Part of a small language model's weights: vocabulary 1024.
Each number is 128 + 24 x the weight over its row's rms, rounded and kept within 0 to 255. Layers, rows and columns count from 0. Numbers have three digits each. The size before them is the row's rms in percent of the matrix's.

# layer 2 attention query, 96x96, rms 0.0865, rows 57-95, columns 0-95
043:136147152119093128157093146154119121083133118101133126128115105201134124124111149121143120123097165116123097105160095143157126134124117107113143120166128130155166180123163096121165122065101142133120124105113119150098142132156111126137109138120129159127162102084097134176109136162119150171
058:128160143143154145126128148151121143150182135200127103114147120151159171148128162153128139168116153127121111126140141162130126152178147107178145140158142116170130149137149141130172113123116135155167147131144184137158159133162166134146162119138147122143155157117143115143125153138144176133
052:078120123136112147120084126090085113100117132132129102122145093111146140119063163147150157161085140128146154141146160153108110128128123122178091113134144104141147140105127161117140130118095095135098106119088147134144164164104136092150142110128086118132089150097078133144130125139136166129
066:114131138170158143164150158119118147144176127146157150137156162132140131155133146117165153117119121132141153177122152155157117136088168165128145154157147123162131150108143138116122152196145158151169105135144163126149140127165142166130166175170153156134110128128154142132139147146133147156
072:111120117143144082168090133111120146149124136130161139152159140125113078153101105094133125102141066105163143168126153104157141162068129127121110139132107133117132156082088112070097143168130138141134071118137122110119146124132136154150111163130134126115108120144139138124113141147120099171
079:142145160118137129119160111128167122135158171127148155145148177131113152124161142167147104133153137139115153100133146157150145125130136162080171153142116142131153152170154124167106152098145190130107132159145119109131139110119132152138105148102142167165173103149144133161182146130137152148
046:109104118094173169119147110132172120109162140185128158128135132127122158106142136142128130099130100141145144154103173124147133109124140135110149104114137140168104100125120125140114148174160152137143132163139125108104157089113144122129145146124163155175179090147178137118137129123096187159
123:165142168152122112121083098123123115159118135142118076174141125106173106143084141101115140144099127098139117119098152137113116083150109143165131142143130117098117165108136145143130133093105092162133145113095154138133159145132119144127105138142097129062087169130130083116148120126126083127
113:114110115098105073118109111154084111171101150088121093124126160119135115116122128115140142112119122214136122151145115141120122103132095114143135161138132145103175162117128132118126087085112122145076119124118116173102152119140122134133126145129104142102104182145108162112116153143143098093
154:144073132166098120123153128137115099115158083125131138108117127100129140152127143132118058090111152107135134099152082133127148069100154122102105120119137121083077137143118105121110154118142147132153120096116138123157086156141094161104142152139117132101074122114095137121122125120101097146
141:124138162108133109136081130134145128095129110121129140151118209133156126157101089123143091130098149100120130125152039137125110100098118151134122157101105130132118109121148168100144084108085166153151146134127098150113125132102098108115102134122116128110109161089122133116135117140109098117
120:146163148091110124132086130095152146126096158114126166138131180142181091120078115087105136130099141114149093124116135098135160066135129157110128144138149138135125118132143168106142125133114094172121125144118138111135106152107117107118113143164114168115146163089131099102152108126116081154
102:140167109158123154116116124111148149116151125104164120132123138119173094158131151127158138102139131119174127144116138174118144113149146176165111152094115181105101146131165163152140160158143110151172188080143138108119128135122117132115132140152100107110139159130118148145072167130111140127
122:129157143107136120144105113150163128105141125118142126093116179150157125151176178162104150135116151163147118141144117113088151119153113121148156144123138137131144129112120191129131143089087099165131113152110152114132165143134162095127121107080163109113119158079127142111098118161097119168
088:116128137101097156127123155121120115169121141143158096117108110162117079127101152139096124112108106140146113136164145119146117131102107130089119154183132109117119130116131149132128139072110120154093123120171125158113107113088165144149139121097109118170134141145184170115086109160107078158
118:124092093087098127111095092115126112137170112122122135120119173154149134127128142151124129105115096127161170118125149107129154080137145119119141142135124120125142174105152115095126161131095076157112122152109144141113117130146162118129184161163120093131128154087114179093150092142114167145
144:116125138066139137165084137173122132110127141141174143182135157193108112144115098108102106145119135121092125131124101128170126133119128109095138173111082123149151123125161140104129101105123133133176130161120109118114133119150149116156115169088148127099105121111132134124145072157114117123
111:126127110138134146111132115112144127152113094124106094102126117137134103101123111163127140121175136108113146170109203079117163200162128090152168106121150180114140122144125111161142154104100124116126152142125136130116105093127121139121120089138095125136158149149145115143092137145123170090
137:157132106162144114112198112125124085167116129107121111124129112101104122077180131155178130098126130161130160122150147156102149168124137100170112116102137163103128075151133121136137164119140146103093114111150147125111124122128154140117144117113136132148135124163146109170121148125186130098
133:172162158124120160136071094140149129092110148132126120167156162130139103145092122115129128135118131115173121150110092127151131117128148103096145135153122118162124122144135150118164142101142129143159114156130113099141117167124121132153134178100105137097155147134110170109123113159091054171
128:134117112134078170131140102091098131124137096130115170116112119141150164105099148111130141105095152080148154120097150093127144139147136132121149135138146130158122121117146138127113170170088091126075147154077183133143086094121098128128148122142143153161164115135146141154149146112115164131
122:164162095140080115124186085125164085130126123123126138139102152128142082135109109114145082128107160115122151105145127124149162133103142138127131168154123127093078161136128122114130193121132093152133131113149148142126087174130139136079135159120118147148129106149114133165161108144147125131
115:129107112182097108131138129151157104154123132134162145169157105103131117115116108146115158130132137130104143136129123142123144128120123153103107126224134152116128160154116100102121164184142165131152143116151102144136100122158124145125147155135134153138103135125088070155143146093115113181
148:100146100133120093133153153104154124160115116120103113101112081106132147079134119126193139133137121155122144111144138149105109133117106151141116115132100114119117114117109106134107113137124135128069120105136123156122108121133134139101126091156097130186163118217180112122166139104133153106
127:116152077123147138136119136100120150142173141114121133129140087119174146086134180132147187148115133142143158161123167175158129120130109099130146091131099114167129147137130108144116137130102119131097119125142166109138135139186162115127117095147148144146146128187131137121159124151112184133
099:113078137164151119157167166109133146151144089131135137120091156159125115144128083133072119147123118125115126117117129079147162156105111135120155145148112124079136180143073137146100113122167128108118084133149121136151131126103104146101119102105125142118115122132184123106152109083126134156
125:086147155106144095174094142153150158129102149128156144148133176130123119139123121108111175162142150153113117127127074153145103137123089124106182126154119107135165142125159145114130111130124137139136153164171090135122142122152161119161095186098149161150111143108098131132164128152123140139
112:144138175164089114084132093104140146173142117088154139121133090084107131112153122105130102089168118121122129169123195142127123152110100111141164115166141145111145139160143101155108117119133111141103123091133136095127095148110128132136140140123115119116129096139084096144077152106128094134
186:146115160191128135099159119099148148125180097126113170091124087142171146112110146110148112116107149096119162121120160110145115123131147149148121116134176150146106084123123171118112122173142102145118167108101193106122100140113117136087150124175129124126107138123147139141132143106112128130
106:115118128140172140144101139135112136107135175082149152105153093145132137144122150148107118152142110115110086132109079113126101112126137113123131088150151137147149093165093170126118090152138146108134081128130102143071157092132160119099105147121149112135109100111151168169163128122116161165
111:091096172186130129131112123101119123122101081131105108136106112130089108137151082110155111072143129170133065143104116089106119129099135100155113122132145122113136109127082114146121126143175136102104088078112154133125103118113126169123138157144129143098103110123119093133127114111153125122
120:129144128133147124153119155151141126199129140151153119115125112095096146123138146177159129129152112155155125095137100171118143131113117117162149136129108122117162143133117092129130136105158092152120139079152122132123086105141136125129137094116111150111114073111130048130137143128133202137
117:119103093112133104127112123157186139128113124167153140196152145102093120156077091137157139155152115096125148120174135155145128142101108150144148127133108107143122138149147141076123133126072152091182170155141094119127134116122120142123096120100105123124115145096133110125140110144124162129
109:104094146137164117171099102102129121147116102132136109153100151156114156122141092118127102109123121134180096137125111174143089132102152138149157179152109168113134114077159134108114132134113136173122139107122122117116124098113135141143115201135116137109112147100193129131112126166145107133
123:195126115144100150138118138182158138137128132148149099133142137113133121141105131128125067104152140092131157111117134135122137139131135133162115154130124130143106104093124142107150134159140128163194150157104145131135120142147143143112170136147140139100049150141120157104109075147127077140
108:164128123118112146172115147118080171156123121148164140161131133157121109133161070129139110135141129125069107144137099119128150131076141135121159148168118122115168179136093131122154122096154123140128110117124105134097135135122168125123133139102173157127131149101156171135076096153126113137
157:170095139127083183112161124111144144127195081141098165113122134147136138127123141147129094106103107064134162094141150111151156114136146156138107118112161142145108125105146138098129167166125095141117140133089157121131116153115111143103156118157138144148117110090124132112105095131088113133
124:140160163078100134171075148111139148157083175113132107115161177140135118133141115116114115119143124142130125136169129151118135126111102163123116165105137133120171125104146158128123099086142134146121114151161092153106193125128145135151119143138130138132150156130136145081143104141142066124
131:136155123120134126170110184151130120124116135179169105165120147137137121133136117097134147139118120108159117138134130138098150125119147095136128126130098147143115089151175076119201152111149109149151116144115130132139173141160141149157127091141136127133171129124146106094077097163147085151
# layer 2 attention key, 96x96, rms 0.104, rows 57-95, columns 0-95
032:124136099086080163142151139112113138103144107089131204169158133108118119179143128141131186127098091163124109153176121149113143121151088145111112136105145148114110138085136107111143121124160158088128146137095124112135126108155142143120107146120142132162135108113123128132131174109110160121
055:100121140113153081097135121111131112103063132122114086128125131155108072084095079111133109150135153154096131092133127138119123104117102140111131133112138116091105136122124108133127098106117104090102114146100095139104103118105142117121080068092118086117109124125131121133179106120127117095
047:134105137182144110103118133166158111127090126132098112193155143123128089144108068120087085123172129169135119074133127117132102114131121143139113142134123114098145143145095149129139096092134135112177117115158108151165145130105109141092126158142119178126140137134146110106155142118137105106
038:135165138103132134158158156140132131171129113107117165154146158148150135159157162161158137174135152145117180147150122123179124131130128134193126150152120158140155159109140133155154135120109158173157109109154138152131126159151146153149157164174125158123127126157176107143142135152137130121
041:127153134111122111124163145113085123142126091138105133117116064127180102121103120127104145144107146115123093115123119165124154080152134123189110101115123120142101102137100121112139120141087150157109099140125159115118138152104122093116104137160098110098105110125076118160115168174132135176
069:129127115071134174137125134122118151130187126117141172082140127132148153139135170117110163134095091084140121156108105149116142138115161157133143091130164117177115115109139163111149173184133116155137136135121157113113158119130132116127161113139139121132124130074136160117104103153098165141
043:115074081111113124104107114082131120129134125158124129102133128114156076140096138125074098149100108105107082148090129138117120102117148118098159136125130095179120111114147162135141138131112132119138111109112095102143095126120122118124135094128118091113107125092113075120116069127102145081
124:118145130126127152128109146134122120099141162156122132086146153132140084105134128113107098146098146133141132106132119146118128174150112094117158167086138109112107082155133149118110094098173160114116144106084151141090122131162142075110149162107155092128147131094123177102091094122114092128
110:119148156094123150103134119106129122104080128067115142142108133075172131150114138144124103096109136092131108124141116119124104135104073116127106115147138074110102122163147135149117125134104138171141106128098120120100172118174129144080107126169124159167176112148103143113126136133110111157
126:143149060156145118165121130078144134164173119089150131094125113121110084106127106155140131162093153122154103130091119134125100193160136103135155101141126128135164106112145122113123124118167113136060122155111111111144130127120130126112117137102129102092145154126164102135094127119112154122
123:137159133144178102162118110094109112155152147118142152106112159115097149143144142163162125120075091153146095108126138138104132188146149139119135142079118155121133144108114101130139151112136131134118121163142153115168107106134111140113098152101110097121131177145145104167175114105124177100
099:153122107120154189131144159103128097135130144150107095143192137143114137153143138159082101152128085123156110098114107104134134121149114114105164142083080138115096100133094173103090126090117123102148168122146126123108156120134134102124128161101135130139112114119115116180109140102125137163
096:159129146127112166125129140162061144118157126141129126158089110130130151144126144153154091099123125149140104147148084148115137179169130122102115156134098113107157078155087109109125110081149136131128112141113098152137139150143119099123145096147105143135086200120147112131157118120156126110
135:088128122133134152116137160105109106156130141125137083105131126129154111128106150122126144154099129113163117105104114134105140139146111108120167081151170135093120092145124123160072110119152091137122167140111139120075153144156121093126109193091140073156140138084103148125107104125141110126
102:151139127161122103112150164119125125093134126146125115174160126109151146113110107118136162113123119087150131117136133154105152111122121088093182125186129171134091087141172078118146153122120097116122146106109098123143167123104098137105138135112115166162111134120135113172088128099132088103
126:104156121127125162153136119124117137120141139071120126086136109112116085138117147146094095162123160111141100110136118156152119168142069113127133100121151117112102104120170110180086139125117098160145141125106138126095162181171135113112089116158126124116142090139098149098093138114137122157
131:127111142131172153115139096135161131130126128107085133147149100073079163160114125113151126121136097119149137131133177124107081124157139141136140123106131099151124144158088072135120174120143134117193134104150152111141147095127150137137122148122116082147144114136101107130134102112081171110
112:174125141174123141136145109183145126118124171081146112112123120142134125112149155127139123141182100137122139104141124116145099115089092089108148105133157110122138155133146156143091143153164117119155147141127127114127166137170099143100145066135141131170130137095132163082116145174126126162
144:138171144139126116120119141133154120135106090131145140119136142124153115105136111093099170107179141143105113170125158114096097085093149154104127109167152093132148146100151171113142131143137138142111111141176068088165130133122137146139121095153126166142126138112174135101151146166164108134
112:113149102165125141139123110096136144159174113169143100122169078122114176147136124137121112117089132145157121126123129061127111166158128125114164151206114097142118098118139100124119111113134143160120145125103120140124132141067167124147157177133142126143144119115157156127100132132134122136
106:104139148136111145150157130117134163122124170103140140123151159108159142117148125147131078174148113131134157123111174139128135146112093135128147147119150180124104145125129165132128143144154100132155203147199117100127177163117130143139137111134140145159125138108094139077100125104128099135
132:166139124109138110164097107101126135155152095093120133073147160113106127122136098110091157136131120116115108114131144114072113131119156126096133136129148127155133106101134165112089154123172116093104122111173093112133136107095131109123119116133102140118069189107191104128137135113116129111
108:139114120132140089131110128178125141126098107156152155124113145107136155137129090127131123154126123147104140129148155111172153149148164136173134128085097151138138140167129147125159136106123096130090119132126109115133160137072112114133121138055127099100100142192167162168110116132155130097
127:150155145104083128127132141136137109125100112143149145149157158106154153118133110132116128119172113109068160131130123140067160058102152107135081116130146172126132106115142163099136138131126164109119144112144122113133107138102115158133129091149077174142082131159104121125142145142150105140
104:098116142121116137118169112197100141125093116129102121118144113133157115161116112133113140126139133104134092122134097136098140118138119107138078112153153101104138125145117124108112106118137130134160119133128099149122116158147118110110124145233118158115165068125069148101112137134146145151
088:157121107128103157138180143125119099149099159138128167112141092106128173141145140106123124167141085138119160116179103134155168122112128110142117122147137157172113115138129119107114162135137129122124170111187147111126091072071137142105109183101163129119118126099114113141123120121125127110
125:112091170068140131162120081112110117120093130119136153141138135092116152167154125115156110128112075168136115124140145128124134125151156165129113132110108129156141154155120069172127153135086122118152122135130153117138120112120128136135087170091108088121122107168104119165157126162108158117
128:115129121114145123090104127165184138133106136141099116126116112146187132125147124094091092127150096125112168135116119089132127107145128115116107105150111064075108111166126197114130111124109132146129135112119127123098171128161117132118144082131149120146163123145130147061118143130146133142
139:119118119128146189141127178172101130127143157175129104117139130177157115148130134160102081135145126148155079086105094163091150143160099093126144149098141122097123113142105133124101108096154147122127166127116117133118151154192125107142144123139145112132100159124111123109123100129159139119
110:112113117128148105142180109077125125152142102151126123134152103180171140157112121113130147085110132144136084117145093136147118104100155129150127134121095098162123147102108107125105141161084133135132120118120150109135111105077104150100122195133163118126132096119136089192143146116137125111
114:117127126152126108163149081078141118135133084197118118106099047115144120091086139122144120133126129155126151135138139109151113137170118141128075100163136113132120132103113170107134117169117128132071154124107134098113099136107123165123130148125144129142126095100116140152103150134123150129
112:136143122092120103170127167114136144152101108166139171125096159109144111089137145102105148138115095115089140117149138176105133118130131127085096108158098110149119110131127144121116155123119145096106126123140100075166156127119134083114104092101091115137129116114141144137196132137101125075
128:124102128132142136152141137134109113123119123099061170105071139090131145116094159103154120153122099139133121139151171153128118157141136194139088117117109157126130168128139134164159123113141135141134106131133158138166101120153116111145127122139100081109121133147135114120159104120133194077
129:134111114142136170129142122081107128127115088120059182126096080089146126138108154138145093109107115103121119132152116128125082094118126135096104118161141112137094119099107129106118139138128099134134119129109091148150087146152107140114141207152118110141085095123107104143155142123128115121
100:112145115174158105152130162106099125113183136153131158125123151104121073129134138171173136150104186115163156094117161137104130131136135146135164119103139126120119117163108082123161120098152161122119146103085136111143131128094161062106140129125117097127118149112136155120117128115117154111
104:151089128188149158109174155141150120084132139142092150137144117128105161166121099123096146108136116148128123115123114130157133109146119150111137131148094124112097121131155087113117139126129116091147118118147105138149139085083117109124127192123090131200090130136122157099117121090126092122
147:114125069136128150132132169132110128098142159126118096085101145148117074107096118166090112163123137127150100092101109124134137148159092103115150144092118142088078102112125152140132075100130104111139163112132090127111136124144126090135154102109121135124119168141130109103104089105144139100
125:151173109131129136080143143113161097123138141112126132181159158136135178139139120144121127127098113101125175151131116114107133070130125138128156145136099125101080102104153120113170130118078149162088145125144151134154144108094133177115136107125118164162133117163132146150122181097138122129
120:128166110152124139148108153126127131141144111186131150120166103145082110087102137134155153151183151142133159134103094110191131154162131139120152130133138145125152111138130140133123130097161134104162129116119130152139110166107160074129162149117130131176125126124145190151086122112099126126
# layer 2 attention value, 96x96, rms 0.22, rows 32-65, columns 0-95
079:135076156077136110120129137095127169134128126139119115138074144151104141127170133134076111127115129102105136119124090175124096153125125144131107117096109130113150128121137106175127091105167112085160172061127136147150145130137176151098150135163103124134129135113138140145153129093135122109
076:118158145133119102141122127101119131113074144165113116136146124153094116169129105094129086064142145116113106107176101124147134111125121113101138160116129172086151135130107118171110141129152112126129051117136139135084145175099138155130096115092149129151164116136128133129110125128117111168
078:107170120108110132091105127188152103124087133149117123101146125136157130106106112159172171116109135125119110113135161134095138163143158164096093120071114122100148110134136144146132132168139121148107142106124140148102164156120118092136150107143133147100166140154148130118097096143075151165
085:129106123129162102118129176129141104141134105115094106163087124104147105098130141140099145143149149171111125111142116113122116127151110092163152172126138143120125165163098126124123092116074170129059113129117116152126082123123120132098128170106152175127121133132105146114157091080153134137
074:132111124104148138132128103139092141104173134113129141149100124125094163145147144127129062128150136110136172176102128078143132116125157127137137110158157144144153106098079160097128124120110134088124106111129137079125084145152136144136105133103129103137097118096187132123126133128139096067
097:108064096122139144106125124170128107113142090133087142155125107107111128155153127150119120152144157164117133137121126060136130127150174112141121142114169116148124154114149118126115124126067134112090103182108158109133098166113101138135174104120164146120090133086113135147118147121140113105
094:144124102112132141078150147146151110097108141161089158145140119126141166127149154146152166113114154130133094149154172094137170133134157137110093126083133128167132117113158123142132167199131122136098121164114155124102120174113130099120158077123136135111148174116157148107140113130112131115
091:126153052061171155126081128156097122115095116121121123132113118146109127117147143109121145095144143086129121133109094118171123118141105132115130100146117131153173113101122117151143150161139089146141114132109091126128117121126149115110142094186115103125132113125103126128054150121107116107
075:115152119092110190129093161146101132116135159124098134072157123106136190137132149158143167138128097088175182120111099112104115114119115132089154105150139105146113115132117140108125101156079120128128138134083082141127155121113152124152098108123137122133120116095123128100154099148124136120
080:126112162152141119139173131157143083141111145147124090121147143116073094157123062139119128097128136144170114109110131131129142111138141112146128170164114109073111123144147163162148178144110136109116084097127106115123157163126150138115159166118141140154115102115101135117105155126117155170
065:086158114114142161110095133125089166142145140133055136175142111121130119126139137137126129133130137156123124132128128090121109119154158105178116115125154104165146159125168120126116118143123169134182145158137126153174124152100159107146135112135155102102123130086124149122083091155151138082
085:135139159137125130086130207130111117153114132084146102129127156159105112112132113148194130099145117140114100113131119116096153129138105112145137122152095143079108105121144132171124110101107134083103117116101129105121097146104132145117117187101142133124140111141116143076079111146144137162
066:107154107120107123112100134180114133146127134128131153066131141165119140130133128117103146166137137093127102120140169131174134153110124154093145089107112136158137153154109094146142127143150095154127156098099116130125132184146151161154165080138144129160119117132175108104101119152111082157
075:147173156118095128132089125131140146122079094172132073106132115120154131158105121143125147142137127110135083069148116132108124128116142102101150122112117124104141120167090140112131096088151136124111152121135136175112171141075139112088114127125087122147130133140110101133166165138171095140
081:123172083086132168144103112145156153072114090143140071133121130087148122151147160126130145158095135079153153156092114127119063132114162144129110141141155124168125121132129131136155100146113109156154160131127134148152158096104121138139160120130151106117122133089108160132116148115132144111
079:122143109132095122140102124093128139133151134135157124109137152162129167156136124112144107111117155143099152078143135136167122071103134120097144105092129086076167132116125114150112137070133130143134085100110129145122138113179138106120102137117168132148120144181144106155150184117120099102
079:187154111117088143134134131126198100165128140130150092124137126153136136160115086154125167093119140152142104121160117123088099155125115096099114169186088137120136121132137146118118144129126117147124107119079116145104166121112157125066128147145118146126111142121123136106108169113123118094
079:137109142142137093149129138079090144114134157120133144146122092171097140113135143123149100121167171118127114134170151152152131123132119147103114135118148094142187159122141123171127102104099175133092088102122087149141128134142168147127137151134148125159154106174135120135175142125168111170
081:137109160148148132157126101149169063063117106150138088199109142073130092127119117113118108143120155131135106132094125133143098128148165111149115151159107131105100117101146163110169101148105141132147099133145123123160114117098137122134131147087135117138129144105149152157150158106115124114
076:113109146125118104125113130146094085128137165141159120131100126163111130133118129179123093099139120099147182115118105174131128125163162131127121079161077099147134117143100154142140087081127097111141105121174073112140121119120162145152107134101135113140171138168164135129141138142126101133
074:126133101101126111091125161147123138080152120149124166131154171117089120125150121116106064165142143104106105157143121153126119102106133093123106132130141147190139129104168114118151105147144141127125119165166146115131146133131106101145149067117140074128103151093122173136132157146159114130
081:119116194156148121139102110149113131127111136169118101135129133125125157135099145142143068102151144127140151128133167151178156134137160131114098178121155111100143128145097118160116101102149144155146077093138103108106090106150123172098085110156127104122125151139150152150114141120098126096
073:116137122151172096114120127090069154068134136110150143131123117160128136116145122114115144134125144121107111126171136121171148126106133106155114120082178145156139146129159110151143112114126132159118142134168137101154125112113095149104132081126084091117115146144127145173092126173133068133
085:148141163130143179126168147150158096135094116136086138120128097135169130097101113130143112122137143169087112158139116097088118123156141103144086123115101135083111102105126157104154157144102099145164160123131140129133128152126132105102129156125131101097107134107122078134099107168102128073
065:124137099144110184121100104204136108106107084157153117107177137162138118105128101135149173129092108118153126131100155170134107116131117152120120111137101130122126114160163129115131163117149097126125151130116114114095167126147106109130128103158096122130156163119148089156126180121091119143
072:137135110143108156105124148128129119121092109088092137134153100146095169104085141117157123120153106162139092138112131142105122138144115132129095093088120142154133118104158165102129157126149105107141161133090167152119120155125090068104153157148139084153105134077113096142117116141130177136
079:117125109168091154125132097127127133133176156144168147095118122114197106079141139133149174107123122149112121105075129156128123136144169112143098138121128126130100128153140107114121076150138108103127158116145111160132142070121074099096120102140156120101138146139165155127143107107124132122
063:158147132131112130143135094112154109153100152112130098124119118127117113153076153144151099114140127175140118160133126109122124140154121112090116136154127161132091158099118137097116109140117136137094113156127217114056101174140140115138113118148140157130156124138121130095133148097127182156
069:114177123070091118160141141089157121156114153102075101104175098146118102095114137129113107110133125147124141135119095136132130120162146107102111105139112127076138121080126122136130126145138164109128142087131126154126158116115138048116114166155151143119143159144136148109112094141120128156
083:153124131130169126115128137146072159141131137116140182127129166102104144133093134099153125147147074113147096147110109126140161120127106155102132126112141120150129114080096159123127171152123131142126117176120147089197134100169157137182129134161135105138129095129100156161140150134130131131
087:120162084083139147134129159119127084140141140113129121084137122131138145086126119130137153145138140191099095091143138173095133116155128104112120141146115155099129165126136106140104093167113114142110127095127090145077102161147179109134132095154120119126140138151118152083112080130107141143
103:116136113118114106167108139126123144136166130106113149145118150132113156097159153122090065175123113119119193135142096145119124133125118136157166109124135104197147129100135103114141109086092189122157130135169115133137102099153133136164144134120145128159151120167113144161145146129147152127
114:137102117119082094126165112135159155107133130136151119140161121150142112152090133130135093088139126110084146128130093097136157107143149139123144115163130130083117068125160122133144124121110143119114134111123131144168153113068129092120113117097117126188134099112122156127132190134134142188
130:126147122099106101162133146169097131125099113119130133165135117103101135144100160129151120126126072133148155134132127119137150102109144125115119149181103098111140101118130127106152151109139154148180101138160106132134144100133145098181149107086105097171121125143133171117160148157078092169
# layer 2 attention output (transposed), 96x96, rms 0.217, rows 32-64, columns 0-95
083:125164116080125134097113113172181096081139143128122145109117163127144142121167152118111135127078144140130133118112153110111160104121126143106147122118125145131115090125157154140144135085113117161092143178133132137097129113111088097135093093091162159109160106125144113091113121148114160079
085:131084133135174117109200117127141116159147155123148173103118148099127137153136141160121103150118082128145111164107133140107101128118109137113123107135126154165100105144098118137109150175137103120115126138122108079139157095150081156116130145097102125097167152124159114139189155125141132129
080:155095131160113140113171156117095150128141129093105149126134061101132173116111124150101115159133144154124148150137105120118116153154107118179128100135152164167124125156095122149121128138130088107139139143139131127169128152152108135096181129111141118132086151088124129179142136102142080156
105:137152121104092124138117126129150094130130158116163141141115146174093117152163115107097164093096111114109112082123102157137113118129130131066141098134094129140140133133148118101104158102136159108142114137161124131145133086125149126119083136115156145145191075131130121159136184122098159140
082:104080132173123121157057157103131167123129143168135081120120136110124121122098090107129146112128117105151131113145141173129161122096129153111102156103116112068107125147166112128121110113117166139101114106139145156136133138137121123132141142154101126081108128190120141074101113124127140132
105:108141153146086121149112144072111124133101173111139115123144129104146133117091099095118172113107146127126102092113104197090121094166119143117143105137140109103106157165126134120143138130162138123153141086143111157116171096141133131083126151124118135137132113132102131116155113151155166187
144:084084132163139146134141165122092142139094121103101096129116068093127142122092114126114147141124136155170134144136120159093110131138101128170116107159135161136121147150108139139132105142133078115146172122133103152138173147148106123130141143162115101131100149086117145185132147134174107151
107:082116159106117128099139149110135149117144094143085112133125112098158140160101123132107136160114173142091116135133129119118123095159152110179097149109142148159127113149124119155179111107079091128135147170149120159170138160117097118105136144111098150073111158129114117138158123120133128080
094:116096123144142130134106141155082129107115091131074097138121087129108124127104092138118128185117154108132106120162140138143140167127124099178073108102116130098147126092115106112167103160117112100117144108126152150148115176165113091143160115153093104103108154111145112161106124114138137136
122:127142101111093146153140137109089145136145153104137172090132114151156156100160167127084159143130090117089085114097134137122110148140139104079148102105150098187129104133130102098126137184119115132121138169156149101141115076112107135107138113123147128148151120094146097128161121121120134130
074:177145129146143127150086098143198114105126130133158119141119134145149112135136151125134116115095182073103113059127115150131096129121112125121125113113122135117144122156147153135144133091164105136138161075110162139095135120165129130102120136150103197101122145115104117122125123152125137165
121:129133097120136128168119095089150125133144152124107145098133107122127121102154154146086136131114126107124092122135123140171073160127164108064147118108143112189162130123117121091116138155114097133128110155137128110196133062137113126124123121147123142138136109119169091133156131102094151124
095:141136109103130130100171129130137135100137106123083137081115127110141145117122118145097120132088164127155157180113099085095124120148125132165115130136144144146134103109124165117175135138122076144143141188112115144171144132100098093114164122109151124116082140090128144156113087140140113087
096:123136114075137147105163123135127086127174124119114180090083147152122162102180174140095106129103136109132131138129127118120127162163106131124142112134140143150117093084164116164108153108148137124117126175110111120118102093148116094108142131111148116160151085125147129147127101139089166104
094:141139133131090148094128130149079103129124125133101145167115145170141155109126124111100152159105154145085114116139149149108166114168106127191116110121130130115151128094154120135150138098145141135098152097141168191120139166145157087134124113152139145100159152117125090130127131142125183098
098:140086158128148117108143102121149144128133136164134161122126160090111124160135082148131086101167119103133135122091136098100130115119133139121129174135151132106091107170119135145105106145155167108129135130132121074095118103094113172127122106084117145161129127155147150065151082128144105113
084:086105145109155142150137124128083136100128152121111166124112119116081154117141163149131094179160133137149111143123160122114132143155136124119163114102143125142146099105120105156149149187142122076139164177137100073099095129135124108173124139113122119169147131093113124140163089131140129127
111:149124145089148094141127128111196102137152161119147156104111186150125108147172129137108088115127077125112124109117140127130121123115154108100158143122113130134085096169119137124122136124138155125145105157141109069131137054110096161107109135107151164124156119150154130095134119123109127128
108:145129138157092127123118151106084161174115153117154135136149125149114145091131102121149140124144110150106128074144134194097150122145114126099138122123091126113103128161130080135088138138131202132106151086146159144126132146127158162107111149147147148111163142163114091108143127101121152143
090:166126112144158116138116125125151202097142163131093104127144134112104160098156124137135083160133132137129120122168157129132154135101112114122134163049149145092133087118102139135120140143149168138108124144114144106145105133153108161115127142095134144105090139159135092089153087103126112129
099:090120167147140125153150135117129099154068121140122079147126105121164107121111087099158174114126131144123129129114125122072118117110126115155123128145085121099093130121113128144124129130132119132157166085119115170104136169137142132074134140186100148109098169172119124106112127140140109096
100:179099133138150101144129117135160145121158163093186157124107149123099127157176107123108106120175092086100121099140112126121130097106121106138142128110150123121129091156117131144095149119162170108089117101136151091129119093099115165136121153074130172103147115145123118094143115130140131134
094:155162155098148128120146091150190088142126111110145145130120175148155109160144147119116110073108117104117137124113108118114118118135134112126129134127142135149115124154125172140109152051148149171148117141100126127098133082082122130093105173134135169132133102149097143094094138143128118126
099:159145143138102134121117115107112149128165127100148149090123078137116138090146155151147113111133146105098125080137157171143079127172119103076149093132159120142131126177119105129116118112140145117109155104118142095117109122136116106091156160095124163143134117089075145114128114119103130179
091:108120115142116148130173146108070165125122119126088129102126103106144155111099129099126144144149165170126137164128103092106137146164134137151116178136182091162136137104114122135122100163093121127154131166126140160141110155116136104147164106108124091156080132129116149155139094120152095107
092:113120123143118136168145140099107109147156124126108113067132049114168122108143162141131144116136162110115116124115134113118058139154124099147176118170170103160140141122123124098121110152110088112143163096129106117154142131152134127096168116136110132122092127081120134146138091141134121110
098:135078137155143128115133150166099149082074125130116111167133080123071134121113093115150101155137142182132154143160114115125164102106091125153132123151099118095128122108133136144116143110128142091132102108139152141117144195143180127156132110113129123145107113119099131166112132124156094130
077:104121127155141137118133136121117127164130123116127112110117102082111107120137177100117141136144113111145091150117151155142105134115117128139145079137152115144160139080144118128109155127139048107116153112113087088160153131150128130156144168149092077102129110069134124169159134128131170105
082:160099117131156167102113125169171150110153118126121152105108130117147135143183162164124109154148130073090120098119162117130103148110147119116146106114120168149125104168154124143114122128161080122127178159118149089140131110157102129110143106152142122104134129091156111118150120100116172096
096:099129143119112077162116144090145115158131069128133112132137091149155121140109112146143110111133121130114146129158134108159137143094161092165104137126085141107096156132098119099160095129080148125116101060143118135138079167100102162099145127159123125109110145151153116101102150132121131134
094:147144124129105141132134126150160146089103139122114157111117109110095090127157146141090134145138124109116124127107098103131109139125130092129165093145116138194143080140133140120154192153119085098133146189139147104187143129119101102149143149106121118124114117076107124182112135125135112128
137:168174134124108104117094120144169116122129132147146090169163182134137113130120107124173140114134150115101123084113130108121146125098141129119111160092094116049125155141126134113106114105145155149130137102094137136116106144143149158118106097137127146096107139188149117068142136119110128128
085:108122127125139159025133130142165105142125109150096154134117120143155148114120141161087134123131144119126126135151146104157107147147142149115095112087120110147119140144085154151125115159117116128128142108096123102138107122122087142104143181189124159122147108132169121113167128109141170111